Weights of a small transformer language model.
Architecture: rotary positions, tied embeddings.
Each number is 128 + 24 x the weight over its row's rms, rounded and kept within 0 to 255. Layers, rows and columns count from 0. Numbers have three digits each. The size before them is the row's rms in percent of the matrix's.

# q: layer 3 attention query, 192x192, rms 0.162, rows 53-63, columns 0-191
# k: layer 3 attention key, 192x192, rms 0.166, rows 53-63, columns 0-191
# v: layer 3 attention value, 192x192, rms 0.178, rows 0-24, columns 0-191
# o: layer 3 attention output (transposed), 192x192, rms 0.122, rows 0-24, columns 0-191
q53 100:101074101149103110123118110146119128149126142101122124096128125104111096099156158109167143134104125099131120162111104162168149152165104117161108168087133111099191116147116141115171127081128132134134110106141107167125130147116145174140172107093093130137133130135153105155154143121139109119098161158132062136107113114136099165110158107158171116114116140128140145139097142126130113128133142077145118172147086144165134088099115151132124137139110128133107167113123160141097109126155121097110140144152068156157176161124169096154096093135103125102116109131122138147138137118117146159
k53 097:171182092115159120128179145117116109116149120138103151166106172144137082145139129108157104125125115131156127119098127106118141147137109144084144119133135114175109173115123172169110129176096157115134109107163118153104149114153151165136122057149125143122131146111126113101122122155100160107146114101143087155157108123139156103106154145147100174136122151141098126103135132119121128137103101137057114128100119118042157152143131087130108118102151094150132103170133131142130138100110117137168095134114153132157120079140136113122130127108124103138148123131095157109128100145125153149
q54 094:179095108146124133128111158105146145100191121113132172126096138076130114128122147107109119124100132104154069159120135117100127097147085129143170089112140168119127144137098137136124141130115154132135165152140120138117097091121127087086193142129143182121150104142086162106122128118114167137135127148120131147138117108126130135151163137104147156177077125096144110120142154148117126079116130130127146155129113108128139107172134092174081129168163094111147150173142185136147137128104140119160130150154144088106133127106136156140153132147153091153100144128130111146097130139128129121
k54 098:096116088117132163116176076102109114146084106173139091138173157151110142127128135089127131130157128137127097098127130160133110165126127152110123127138064101100117097102116168144131126109101085151106140108093152127134104133139093134154101145164093127137125121120172089124146145136140135133093112139122076133077168134134108110098123117161114141097111134128111126105136108106186106125126113126183104126174112116164148175152179118111128104136131127147119171161130102138146121096146121131171091124098132132159119162148151108145131151162113180128128127158111155136146127141113155119
q55 103:136111122184111147157160121082109111112201110043126104144152166120129120163106101153095146141110147083131108140137150132115160098159115124103069146092108137130123162124112116134137135148114168160154129104119146104159108132099122099125154122114117169154140127130157110129120116139127136139189128079184158109123094131132114102162111154115155104135114136107102126165137179181136146134120144134146127132147107121104097150108129075143094089135157158121115119136140117129168131112127121108129102139112129127138159110125131122095101156108112122123165118103074157119106107133133126122
k55 096:096153092110143114134177093158125132146107123116107141130120085164161120117117126125118116125130088122124137124150119145164118127143136095118159135108105122166156113192120166120147113143120142145131162158122109141114126095147127102130166096097154140089101158111128124156153143102101113147077102172088112145103135155137108152100137098118104118114140110141136101127112115058115155127143124124087100154101115091164131113197119104106128161154103149144123111133139155137088097119146141091130102170114130097128070133144173099152111086131124160141101150133164148155127093120113164124
q56 100:146105135112132149162113141125110121119109096126161089069129133112068101140128108120115119106147127103135127168163142153070144158138171173157163117138086062144136111142137114122114145153138120103114093126152076150132102111157165114112108126121118167179129101139154186150129158092139130163095159120135118141124125098128132110151119126131086125168137148106110118132133153144115124082115138108136124106151123144098116155112101140131113123083114086128122166067104112140105126087145131106115127136123158145097147103134141174114110137088128126130114113132098143111177123072134146121
k56 091:181127128107127124162150140141141099111130094138108127151140134130167167142133085114117149126111151133122135166163117135147125150101061097157195148130133103116136132140121124137157104106151167093107124117153155123113114154138122102129182114157121118144085131150119100138125116162121106140126129115126117120115148152131147138126090173149147160105118143133110120109176130111148133155110063184137095136120147127115128095095138113112155149149123149113149095119129059152123112111113142140149151142108086151129117190088109120119133135121124103112118172156095149153059134158079107140
q57 095:155129158088125121122115098148116092073137125151147115166127136119137090141070150116094119124125122129130146103141161114086173106098157121109087149096139077065133145113101139125132150127138127120143096125117128169145163120130152110095130096121090108161079114110127159164119149117165120130112124125155118120124075133106161153097186137120142119128165107099101146135143142150171169114149120117083137096153134107127099160121166117142104121141154121109122139132138178151101112167170148159141170123110144116141153129139161122138129107114129089152150129069146092132135116142133104111
k57 095:136133072147127159154108142127129135150169152125140149102115126127115116118129134124107177136129137094115123140122151164134093140162114149116118108116113111133095059149118149151125129117134114105102141118157147151167078135145126073110176158118164119131189142120121090154117130101119123136127115110114140115172129110119111130092105165131166148156103166159116111086123140173089142108161131155123122171116153133147156111104141112100106144156130116122156111143108092102123124135079091122118114156166158124145135127158127121171160119120106171160090137128059130101120133141166167162
q58 096:072078104101112185134107137105134081162132129157127138149119152110159124083093109123121112135128100101091125150142122108130127139176126098128123133151063181109086130143135097101117146142086156106138134109123119143103117125156084124122133146103122104160115138093103120120146144132102137139132101142162128162108131128157107100163134136132100108163107074126133114134168119121161127149096126097129126187105116110089108170114087087120114108096137117095159176126117131130112100114124142112150126077152134132162123169141142130135184111131133115178093123144152115114136123117103116113
k58 096:176151120152130167155107130087132130118094157170139109066153115137124093121128146112137161156157142143146118109086109149148135084105152158117122144122108158136139139128087143164119121149155100140080127165100160136102147094081141121140150154098114115116094152160094146181111105119114111149129147133111101128128126102093147148111135113104093125093128120126112144150107124138150110123167140131103088114131120086120135099117124149165147085115131160121097167113110118155115146118135121166170142131108149167152189145150159094109124067104094125165142149135128145132128160161107134158
q59 102:131140119167132169160177099140145073170101121165130155131105099121157109150145119160123109121128102046149088163104119116149122140099155166162109107158123134135165152114118103158131098109082109157136135125125078114114125110149122112117145116112172099117122124147106151154142107125094141127104170124164135115123093125122123154111127117115083118122119167096116157132110093087158141117132100079119146129123133119133134150116110105158131110144132084082137099136097078109147156121105138098106103104130148158157111113118114126092146127137131156107135167155151133121104160143163175160
k59 098:132153128141150136102135115144149143137198135101121113135123123094128102121124149068128103171126096156114176084100129158114111085117115136088150127130150132129125138078121158100099147143135126164135141138085150172150174123123116120136091110167164120139120116158112110100106103137095113153124123142158114120122143133133159092134094121149161138104089067115153129120149170139151118168131095141123153144171116142088092113143122136128120166124166141147112156095106112150144111127139122163064101126133111112153117112137130067134151112138111121117149125132078131177112110137173142111
q60 088:145111148121089120132126136112137093113138088175133095122102093089137150054122140160133143134133140124133142131142121181146083120129129106156126121112101119146135133148173088133190138113150136154105088151178116132144099149087119094131102157149153161114145113148140109124164166117095176102148150133104068176124119099080110130121108096141168158153177131159139132159133132121088128120129104099142109173099094116126108144124114128166097131135140123123117134163140116140122104120126147136097114097131143139102138123143119095159143140110095138123147108108115125123098076162113090127
k60 085:153119154075126131144132104104093118117129133189134138130116120127108097102143139116086115094094116132135110139149119112144131119145072148121141112125166139121147115161111151125137113085110129162140164138109135109137160104175128159128151100140132089135100137134156133139118124148151125163133092140143172092112118152142138144076125144130123117108113136137114128127115110144112092135125153132179163104164142164161138133100134119160079169080156121126121124102169128148149145105106167153191101106119158111177169142111119106156148108113164088163143096138114116152150148086089159084
q61 101:134102118142119107122120117135146110172130113127119144181111154141121149159113121126132099091118143138143132194093099113120114123137147121111113135082114102061164099166143110139143163109160148111111088121116071117126148144139160096121110155118146116116126104109152144092142104137122146125138112140106169123103148139110106109172117114159114118091152167129129081109125157165070137129171173157128107113134149157157125091082095159119119136152132146143099111148177136121159126178108137103142139101186128122121150143131128181114116140134143144142123150155121116146132120097079143087
k61 093:110126133110142111142131148078116104168156144099162141152175150098172142062157142113135121134113139132122116122170122136129143114165112089127149158098123138096110092144146107172095132129106104132118103160150150140125116127135102135144135095145157135147126154112117129151129089127181108150106146093159141103089178150120147140123158114162116142122138149163142116116129146145108060120098150088185108142116135152156100123151093114167130083113133125147115102100128116077135146103171141141151162100107096137109111136125143115160083145138138164140112109135101128136164102094129084149
q62 098:116081136176145129161118147151157139115095137097132109138151124108121131107107152137113165153112115110089149132149111156131123081119123107133124110093122117124131125134147123098117140109064122130109101127161112141110118126129129163104131119126123090117129142113160121129071144139131074106073148159101145117095106119139164125161140161133120131139145095131131113111147143095135131173132108164092160102092139123138089090139123127139111108109112115162133104089075149108132101122101124126137110129162179160144111100118141132086067181135088105135141138137134213147114122163091119152
k62 092:139141108151077096093108106123130134145133144139112129132077135116138128147158108120120131132119125180097135111085176110134155119087103124158142101098124142141135120136136142119165171135203137132141129111143098150135138158101155139154100108134130141130125158134084126122137145131133124131150110111134122151138130093123125147107131142147169168115096128154112161134106120136145114116097157082130083189147181086160207131119110146162083089139160106100080097108144117151162157104167128134135160117175142107131100144145141160091145142120128097107108133145124128140141111139144086138
q63 101:124124122147105126149153130169103145119152155117130158151095147148131133110136135157172105087124101147112127127153132091156144124142118188114105122130093118121185109095171176141175130141156112121126160081134144150119128133144140124093186160125137131139175126121099138136105165105138198135107141124122119170127148137120162125082125128171117151112123133118137176131163155136123109118137109151138121170123096085142093136108086142141167127142157148133187124099134142133157091143084106129111151138110139159135130112094162146143108093105120103091133100152102120139120111160156138095
k63 099:130128116134119149112124163119146161160134108152117086145174143111118155143108140145104117167157136130126129148103146121091125135116100118126185119105180118142131109177093106112116107122057150125095133147070098120138098159138132152101129142114114187106132088130134128143181166147115145107137149138143119116121117174170133114127162122139108124131131171125136107085123084090105117145098144119118164108120091148134160126130088108100138150115106143148098158070167101137134171123103136183150128135092185111144109119148141130131115163129112101134121121139160165113097138139130131124
v0 097:101112165115136158103124098163147134124131125146164131123136094120129122150128135152080129122068103117134144128181166118133119139109123180147174125117152129130159135122124131135152125122121111117111101123138109151127134103095134160139148091140127149101106114128094141159155143134139132170103126122095174110145149128149102148147162109112134107086135097113145136140138145126129102113129110163110162174146135106118181172139103158150130111090109085148084178161133130123110154127206107105099139135127101128136197174142105130104172151147135133138166116107134137166081128168109140122
o0 102:102127125109152154086151159140139133129063158144117131141144096174125174083179115149143067152084137122096170101136144150095155143115079175155189125142153114138128140112126092121138128103148143099127118124124106162140151167114119139158135136124190103148122142145157120170138125161163147114118130153157119106128123113140096087126140107133150144139134127132139167110117114124150162145105123116102104136133112122147109121187126139129157174093134134076115086141142096085164116121117132134116101132124138147135117132111140093113140121118118109080157124105085148113138171142146129138
v1 100:159080073128115130111135151108178147146132087132100135164154120133085176123150116157169137134156124138112121132168094110143093156129082135135166138130115122125105169135093104108091073144116184101124155116097092143150115100087119142136100157103106132154132130069091132138135127120115142091135128140159121148093081175166077128123133120134161100115110135097112104114149132101149127179160126115140101144129138120142091144146132129103124119165120105151136120140098103137072157126154107121134113132149135155129114104112113143103120144129181107129094149125103141095120157114123114130
o1 096:137131103141143140111147144149087080094108118158085136134120132138106101159110126174138094116150166137150134135128125120154117172110102115115121128140081107152142116120137121138109171187155139123148109153176116142135095117146177096108132117092135084109131144134121163152116091094164104132166092179108147123139133107096116138167118127115124131137107181172123128138123126103109130160149134133096190108125161112110122135103140142132073099134137111120122152177144183110099131121136148148135116144175169113122142130093133093135103103108174133129148141130137112074140110146154122092
v2 107:105133174172147178129149122158105120152112136116117144122134116096099162110123121153136102115172118102145127149134139141097134085081134127128122143143129100115136097116104156107134153080141117123154104115150088088120161114114158084145081138120148149126101109133124088172127127126107117127145153164138174143130095167093132142122140119083109115106121116106112134156133142151074134127106104126154148151120121132149127142112124179074137151123135086136117112144110124087139135138178128119130177116136100162162162090125100095145136138095179099121119089115154144137119094120062157096
o2 109:168122166105130157165126141151142125119117147096148142121163119117121136106124106187089101086122132086099126124109165128128108118169104094168130109145131112123143138122110097118087132115129122138175135140128151172136158144130152116138151152152130067162110150122139151194164078136114094134163132128129183123130107097157128113118126096116145116092126143105107095159132176122095148087109152122123156110129111118182137097184108104099104138131131105110107117097129115116164176121150131122145136100147088125123136134097164118146112159146151107086148107118140128171113127124116162103
v3 087:136116108134126140096136136110165153094107161135121137114183138103122103118140110122125110133117152144122118071091120174145069102144132132146130109106110161160125136107103134154104101149153132119150134159106136139104127126145117138117138147112145170187119134142088065147124131113127140113114120120130083122142151143124119119138140159141101083159132169167122109118130129136147162122139113131109137067112120126127104168098113146089121141126164149127145169183150109146143141153101105142164105123107186135137132099176100087104109101138127166126156165132126158128097169105108084071
o3 091:149136128143102148149125137132141151092140127143161165137095113120129142130113122131151122101105135186134118104124153126165120140138130118097108133114088115139110128100119175108090076165157150118125158096125157165108091097136130165157151138096109143146142095112113117138130131089068115147066133116105109109147165125122154124125107151104121153081171151117137127105132051103161139078136120111130136113100145095115120144106131159062137144093133120110113155124105084140135134148115162146136110139157149156151109131109157137093082130126166117159082144138132149108110121151102108160
v4 099:132117099129131137125122143115088143115124109150165149128134116148129144078131135087116130133103135148139124138081119147114109189096113141155129178167098126139138155133109173171194118098147105133102165104106125101119111109115099164121113146112122129124130117093137128136127110123118082107117143124095121101098147140125125133152116102145139151123125153119148111150097101130100171143119145097135111166078134073125103121126124140115104171204120151171142138114141137090140137127145120128135128198165107121186097131112140137128099065121115126123160078117106137108164100118126130097
o4 102:111116126135136150124115170118127085111163103147138083106109140168134090139119139111102131129113139145112092173108129095132088143156123129109126126171142084163158150140141117133169132160163142152119150147110121105142118135113166108083107151147114085112124114100098104168066105115120124118116134133104162098124149135119091115153106170112113142140128152156103052131109094133103140145131110115143065105125141175143110174161161104102123113144115149201145104129124079152131131141133099116114155153099128086110141127113129193115119140123113110120118137127133121129141146127152136104
v5 092:091112187142183103095084147146116133091105134110156098153130138132132126152115145108111133130104128101134132129091128113125083144100107108115104168190091168124147147118166132110149111107195079149120100147153125117165151094103174128130151136115125168136122138135143141130141124191119165130119113116089142129158130114140112114130172172158127102118167128111104092126126126120150135096108128155091141167170136133114135131147135102109113108133178094147145146179118152099100126123134148159135123102128102152115125122143129125119152161137112134160110115125159134160136117070106125091
o5 091:136106149101139138126102088146106091134099098135135126129123148154115129125105152149183118125085121121131128120107104120135130161075113123140139113172131079112161141150134147136111127122199092142108153135117139137111128138150114144109139101132100118144097109124174122110119112149152154093071135142110094141150116144117087121140115122139122164082158105120125116121096112127189074119113132123117143093134075103134077124129161157071151144109133112103072135122127093157154151093132139124158162072107113106120141108129134129162148142106092118075105127153104153132120122102111101105
v6 094:126143118126173124120118139114163105129102106112120112135169146144071116125160093131116107134136119146074179166138150153158170109118094089090129126130113134157114102129137099097117155164123103117143093124113140148081074166121103097135125136122118167174151155174171111068163110142113135127108129101139133116077136151107138134142120133129114137101105120122126146122099164083186083140107144169112115109135108129101102137129118168113161097101132149152133132129147125149081126102152152104107087101101115136133125140141111119143150104120109163149083102103108117107124122146160121114
o6 097:124152136131145105154172072163111129079118085151156155107121091106121114128113165126124096184164130139141126149114162154122145165076141131143149143062130102127139146130078133096107106096142108150110162121110101154121119129141129115101165136132145125120126139113135147123115147146129075104130122110152125163146137158095125122127148077108158094114107132158110192145171156055112147113083115129133138126116130122097158128109137140095124142115161102137144126163138088161109097112140114136136097150112140107172100130142144123091158123136126114160154121136138141124146107122167096158
v7 098:133113146098146144147150146144134133125125157094141127120181150130134163132172154133123126116105138091141114085124183064131162097137101154095187117125110145100121072115139132110104166120107140132134141176169139105131090140116132116133113150138176076146123143137130086122143130109144127109123117130135140156141132153126108122130148189129099103105141147138119151173128116144152129131111104129131116143123078136128146133150096165150141128103135169048149132143117123136112189123141097120131127115097095132174153126118137115169132135104120154124100186166146124157104133139161163131
o7 099:111138137157129101108146135145177156170118147105157154094158155112146153117147106181133078157151085155145144107162138163116105127131098116114142147131096149113143163075131137112087121132076132137150144115138130116166136155146133131138133101165129139107106127144152127108123137113126139116148144162190123166143112147126153110110157103118136112112114116110117158137171118132103113150162119086104171083150102165150157117134132149100103107120142126088138167138083128121121092121103094174137161114106109167128112127136153093131091151163172177107121132103157111149120161127160107141
v8 094:073153109114098120101170101137107117125141179087145138118156130117133105092120122144123155137153139078156116095125104084172112161091099138128157137137090138143131154127132143118159147120089133151155171100134124140106136124112136133136123113126125149113097114179116094150115119161146095136080133148130091124106104112138126146121135103103103100143078101104115091171133127134101166169067075144172149152182141139127134146121171127127117107164114119115111136113113083119108167140101130173125120120149109137087128131095123131139114128120121140084127156157108166155092106107116120125
o8 094:122142179168117131131122130143113136148145129139206163113163098127148097113116152140136154099080151081119136078098119117157117127153094161053101107177099142136137152105133120098184117140091125128145118136109100130185123117126112136166136125163096136149144098097110126131109082099115139132166147153103105115161120115112102141091104086142095132128114132117114134095169139103121117162084126107110125157154142098133170084155141102136122138120129141139118165135117094109118147131089092144115119141123128094102118143106121121173101125136083125110114159156126112120128135140124135123
v9 101:131142135125143156117122115115129137160129109159074153154121070139107118166108153082150168120138126134112095128146160146123120125131100148151156136105133100109111156157105103093111144147123126107080140118122131157109147133140152135134131138094119134107125136103142124118145154083156133110132106093149127126141132126095090137127103091142108102123153093123160099096132116092138127184175106121126122071084144098110124139158171103148104161155140120127123144120117148165122111117075120112175120173114150145159142114104180180117118060155104170091154100124111116173112120126149137125
o9 098:114138109124146115082147128127185151142114073135098118149156133132171108170126079104144107090135162174098149115106093102112107147114126129121126111111088147115103117106094153140130121123115128131147142114169153123167121101150112082132152136104104126134121132105125123115109140147133141160104170126124132137146104087108110124140130154145072091140100121119126110136139101115095110192126136152120099136077142089129119169080174120110128127148174116126131135117134168166143126129108144102152161157151148139095130165105122167111107095117118104164139099149096095118126074110137172109
v10 100:133121103134126150133195120123107132104118139134093114139116170151128087111125164125129107138112186144165104121146125124110102133153168146111139123141147110116124181161124077122127153112109144119152128112082171102163130160084136112129104116122132140126151108093151098128121089134213143146147167142154128133148162133103134161091109117120135148039135175139102148108122168108109157123158112167141142108151104145136116133123121163119122113102123097108168115168122121142097179100102166109112115124124138164132107103128126121141135110148130164145110116121143148095139121164140126112
o10 100:147153080155093125139114129138144078123095099137134119128118133109145076137105123176149131079093128108177095121181134118097146100177151163135120093098119159174153099119168151124136157128153146116149104159129095110165098088118101144144094120120148149156115163135147134149116109133116120157117125126109126130178136099114176133134097122094145135119097102140110114110134114146091137137139087119160154099117118149124145130125158173114165139132131097112126117133104129128102113087146124127113134082126134112176125087153126108143170104097126119162121067100137129096111109165104122152
v11 099:101110167104127118116131121161129133155169116155113096140115121134115121120144151135132138106128106096123119091111118159139082124126125097184086139156110104108142107112145115141150154165133133125135109107129131110125135190132128059104125133069138116143151106095117158145124138152109107079100166114167164132133168113153100118134124139127197110108170121122107115169103159117134117144146144155122098183128084105131146115135099126119147124115140091153088145087107190112149121132102135097148130160127138136152159096151127080124133189151130150135158132141105127097124142141157157127
o11 098:148149109120145127101105094140142099143160135137100096130097126164098077116140102154088120105073113131119092096139106111125132120091108125150099144125172130125122107155134141113128159144126143090160115148065113122125111159135140116101071141093165115139124139120105113152108121143115090124119114135157159090154129156103065137100121137122145109127129145154151142175123183151155142130158111132082104136134063101121100086128104163139120118126157135083125149077110129165115150139115159118156118104149136132121161116127089174118113161088137101124090146136124124151102105150125114127
v12 101:092131109099141127141094111102143143161094121102142145116158093121058119173112150154119189100129131107124154157094157149117133169167108122098144098153130112114162169112117129089113159150105123139147089129162137122120072126133061087091139130117151123134097143131134134140118108091134136137094135090128097126116083165104115146093121126123151136126130110127118102175124111134148114125139109128104136139127133157094135161133159141132097158126142100117122141120074099139118105153113119184117114186110119144114129099100111116107152095115107095156124159096093117114105140116122096086
o12 097:101099130190087088113108117156108113149079124109145135094143087137083181177169139126101103174101160118091146118166132107127161132125141122127149131110127138073090167096103106166120091120130130132106106135125116166115086113112163112112169134113154122142135095134158124129120117090087112146135127136141140132131109101126121100105133128085102116113117136143111126104111133128124110154114108144105144105121130123111133152156128121141139101107127118135061121118157109154167102131113121124149138139153110116117140144105139144068121064144132156132119157138151138144148053163141090112
v13 092:103131113105106119116126122159125131144138088163122126162142105144124192087124132126116144143113137142122111165101128149124159101103178107146056116126109098157120186119134122120129107093079081181119114130109144133108151128118137149124125117146138131139169144140108112122077134137130129086102167088137122119104126148155128106154150122100077184107124145166157142142102135132127105154117149195163151132124112174145159139131129119111096140134168092139162124137141134142153133113151072178115132103186125087134126123116120119117132121112151130138119148121168097128163137128159143140
o13 097:092167154108141115116095091162087107157113113182121117089137117141120143140126134137101145157123144176156180121147104165121135091164160128127085111142144087125131116159149121133114117078086156121171106164140123118107166131129113114095107140128118162173098110138135137156105089121144120159154144133129109061155100124124143140163126135116122164120153117139149129150158166152156142126144174146135129099118130148108117168083117116170109150107104127107137129112117074175113129138159147150092079133114098125100139147136142128140146121118118130126132075101145083135103132111145131149
v14 102:087106119151104146141084106132106168154103118095135127101108093205131144112140109113119102119142163137145143089141131098102101143132118144117088117146113122092133184122175109132141132130114140108105161145162144162171129108110105151139080101154160110145082114152145130136107183104143164156107093122135119111087102119149091081073110152128144149114125142097138113126150174101147121167131125134114151133109130120177120138121180146135136082100130102142136122145153093130112131125091127100160137100145128116127150167095121165085125099149102136134147147131130157115125113119143131108
o14 106:101086164098140147138158097147130117139085104145155103128141116167124198096119126144140113125095130127136120123128117029130125162101156116126172094108083142134146181139127091127175105150110129146094068116128137129140107117141127156155089125111114151138157113156141137095094156102152133120140159157173151123144126128110128108114125132104120160125127125131134127146145131125143108168129112143128143090170117131127128125138130148135139079090122119173153142135148107130136116147169165165137156113115150121123113147112128126148116098135106159129123072128124113100158190160084146115
v15 101:148150158111132120156126137127094123121163090151159135137144129107099153080107152103087153111133142109108104159104118091120146105131165121114084124096127117152110125177126148131171149105190100116141125139138133112138093197145117174155120118127160154113179140144166142145143137116119139133127114120149177098155129154115172130067104139155129129068138158112123141108134154111155092127127144129165110183126137098118078151151094143087147141146144154087143156135161107105131128091122156130097155112118169153131149143100150120141120148135125150124145133139120157160147118153131110125
o15 098:119139110133150136160136120154147153146126108151165082157141179136131145152120112148116124152095125128121148163158142153157121107143139112162192149147156111147136116156123170132131115101122139134131151141133100148107100138147115133088141113135131145104143161125134112120167157114084141138168129150104162140147151115140160113101179113126127159132143145158139119095133157141120081125134081101170087152144092131156125158106119122088127089137114105152131108107177072126100141096121107115088148151127127071116180139160110099133117145085137110159140114099112102149065141122153124167
v16 097:150138088117127104111121170095115147118139136118113099136107075131145133117115107097102127153105091143088149135121094177125143173137123153115090106131143114131140159137114093118098099152164108180126103128112170111106117129146156129089090140142117126124155143093147121155115099117098119157118147136142192146144104104132101133147106145133151089165099122109120145153104135145149115174128137112093126158142126098116122156120118123153129099133092113104126158147121111189104136092122109130144106139112157115131152113158178176133150101103120129124132126133086064135128068147179169139
o16 096:123132147118141114118149141152110117186139111144102089139132172121179138137135118119127121128176124148137107135093114159126157128114163189096105131106125117123099176134110134149147162142117133125099118117134106103121161136096113091088148085095119123095093132111126098118086087156128156151111101101149215111098142120062099102109117147127133104166157109129086165086154132123141101090148102128126109137161139110104083134140142133141089152116099156134126123112139097165117136097144140108152110126123117133116122107107114139132143123113143185144160133091132138124099095151131160120
v17 099:126122127081099131154179175128128105114155158155146159116123077132128138145159157117136130124145155148144159102154134158090074111090161141121106147171132127107149142143157121121153118153130100089094143153117152131149109110150099101133147155117143145145152153171120099133117122170134118063145147121132146129152096147141146121121132088098135144130166092144149105161125192146124130127139138133144102149152141114102083139106135152152127127111133188115150123127147142135150092113146111099079171138155109129162117084106152105166137170133133108122145123118179168117119109094119103112
o17 099:134132143158140151128131153126096122137152138120119165130099126096144191125115168146094111126048140124110121085137132101108109084087121098136137143124169136107152155101152128122094131150109129159160135158154126090140085168142106140131089127110136134137125125150112107153115136133105126138119164115140162111089187130114140127155082104123137136155154169117128096116089144132090127105132186142167140160101118117127139154087140147140135170112152130143095143145128113147146110099107131175119144083106178089168143115125119128149099144126146103149141164131175114160122143132162120149
v18 097:115133116159119122133119139061136150130112169118110167106122139119128080153121094162126147124122098128137141127125091161156134106125170120068123146150170121116110098137093119126179110123127110113110148189152161107135138085134112088092132133143147149150121126151118084115079116167151165165121134125173099137149136140106156115193106137120109153144149127148138115098128092093135130132133137126120140148125133133139183123169126120097123133131110142116151125126178132095129140137158144076164138115173119114087138164097109103107165130123097149102140154105137162127092121138174113125
o18 103:138132145121126172130093142129142135142107112134129139144165076117147180124153139151088141116120143139140115108084135099109141100167163157118147110113158144094087108143100182146155145145139044123086138077129155158073086148141115094146135123127182152135111123102105125107123133144157170120131120113117094154118128166099144167162102087170104142117110082121161116115097125129151108144143148105140173149156123106133137128136094135133136124140104139143125137123133105171110103162148117157117103131129133137134082100156172122106136113122126111125084106139152142127131121171104149136
v19 094:110095149113123118129101135151090148137137114098119119125136159153156109112135123118117149147121119125120096136151122128151125144127161136116140179124130091125162091139151182098070104077151121159110137113129130118130110146172121124123146133123140131090138127093134146104105082087119114112098132143076131138080094123101113071121085140101171160122133143108124091121118149110098091155134108143153124146100142131142120157174118164120153081086157140166143142112158160179123121091122166125152124135084143154153131104119146130102164141117119116108122079151116109110112067107118152089
o19 099:081118097098138104157100130122109137081141154089119105092122135168161133120081093130116084119168123127147147141133108109143181132117110114153140104093154128127131174119120101121159118125140117209153126109089148103149133108157119096132088097159143139142126105109121096154152084140117110149117162138089170126116151107082111120141123104136161129134088138147112096115168147100147088147113086164127102120138095112158101121137089123105125131110083158090101153095129153171097117114130126131122171153119118122107114123100117094122139139134118104135140093148133120153126108098140128169
v20 096:113134125142101129124132105106139173116145104105146126135116114072109101140182087170120150112155124110166115149157115094124135093131146112115133110079131128151124128098103149104124128112134139106167132112108127090149120158140106152109136106131079109112160159137119159051145154143152113178144139132113186152136142115155175129101129116139104122150143116137155125094145149123159127146129139112139175095139152077095106126101137120136155166102159137086156122141119135110110127079113129144114107163159152142138144129083098135146135089097112162111165159146110134149078150169098126133
o20 090:112145129140141114127171151106168133137107145122165143149162137126114118166137140098144169110123144130110172135103153102141125118126113130130141120132144154133109115128138147120166098105159109067113146092159131139111107125135146109062136083152101175145162150118150122141149146153121114137148083094140141145139147115124130114122118092100134136116136096161185122132107096128100136162125114124113146158137125129140129141117107134124130129142086133104124075162089113089096164081133142098121101188190098135057123125126123104088156133139137128156150156140152127169078135138117128174
v21 112:142122189120089146142134133160090188154123127100111118139154177121147117148087109126128148119097144145115139119130142082097093086129121097156130135138053125118113113106128131127099120155115116123088097111134128143131111150138113144136124152114138135198121134145113180120158164102129132164134128168163106122164140145112118109134113157106150102138094122133120111145114110128143141148107123131181179110116090149192098105096131132141106129107147155088107131119144135147091148145124179128074080134162160101142109091139142129138118142158147105089106108144137122155114120128118131114
o21 108:145136122138143097138104116106120179141138134129164146125164131123148101140104118144136102114138155128129096114159111109150102149115136112155136122162143083167099148125047146116107145132085103120096095106137141112134114140186116151116125076126090150159159147116115140136131144100126072149120162193119144121125123121123133136131125160131150134118112143083089159119107131133144154076140110136168108094163118169141135126133123107078178083119192120099117129135127151151120124117173129105130106164125101121091095146125107097131123145134131110140108167164137155131160154096133107103
v22 096:146152134133107181105149166172155136166106130111177178102138167116132171167113124134141085139137086117107119113137125164133163139140107130071127154144133102123142110124130108123140106114109118165162143102183134169166141124172090142163139126163158097101147124140109117113142168115129125138127162136136159171146104118133122079109105192161095107134097130123139094134104128143167108131119148125151088094134156132131125159145138154085145132138120152136163115130129129129118162088113109093092149160140166126106130145130117135127112142113118152107113096115096124113077094115112148140
o22 102:144160124130128145190187153109113095143154109141153146090184097162133089103123104122168098104176123098136141094091152146154123136096132119149142158141136126147115108109137116104116098164135101152149116092141145124128123125135109111133131121144164163133131107154134175097146149120129141162122095116071180144127154113140139137080128135139151090159118127123122131153112143088143136152138181134133079119147108130125098125132085138098154120158083153154102127112141099133095157148115120133118168137115127134144087121135151112126127129152126210145155089141124152121117159112162118136
v23 109:126116147104120141132136091132173091108096146104152116102142102058132101126104093166071153150111170138124155123088116108135117131097110140123099094148169079120140083135098138061154095148101140122078129071122122110103106115143122108098111149172168161124113111110133145146119163141116142117101128135109096132107130162126148121130123120129134124145103154129132127124140149137179130086110117132140159098111133157073141146133154122143119089118090140124112140138128146130135109137160136184120128093115125142145097122106085127106113133170109175105123115125120139073138144156164124134
o23 111:139145149095159127151149150106118119094111067123128140108139102127123146123105134164114150133109180111093167150129100149155138132121097164107149141098142116102108123163078142125159133102123127145103119149102087140114088161135123125159158132133132101160132107128114081134105123104085136128088129145166108121142107143161098119177154121161137156115106182111138120115149137141154147121101114101124117177123141129093173119107143114151181090156098138139082139170112168119113151143120130107133121140154113181160132060101130133104107128121124142145150113105129137119112118137073098167
v24 089:127094113133114112179133103149140105156143122154098090087141133127134102119145138147121107150131098109115148110100085135096105151153113109139116104143142160138102115186141119128164117074106128158129097083122091127120072133122094135121111113109149143121163129105147119141150157098121160134114089142100117103138162114126127140138172165145106105109152115140112137137161141157087086104099136123149097140146145119112118102111169170124138135125139153133151149121108137133102154110190090146105117107095080117115133077096156089106128166136149115137125164123077175171116107149150120162
o24 092:170138118133171146099146144128101125141128132089137132126099116111123163147105135143106105172148140086111155130115142106117119087164093141128101118124110126109145145116076117160125151143137106107128083165101065149105162139127138142148131100154102096111178141142103145122134102110120117098136075105128137110134146145120131101138150149143137121084114104153126135152137096186156100107119149116156074125111122108119112099123135179167141133108111142126096116066121125116114077123103105135110081122171104127151127116144119122121115098094134137125161091156116102174191156130129111163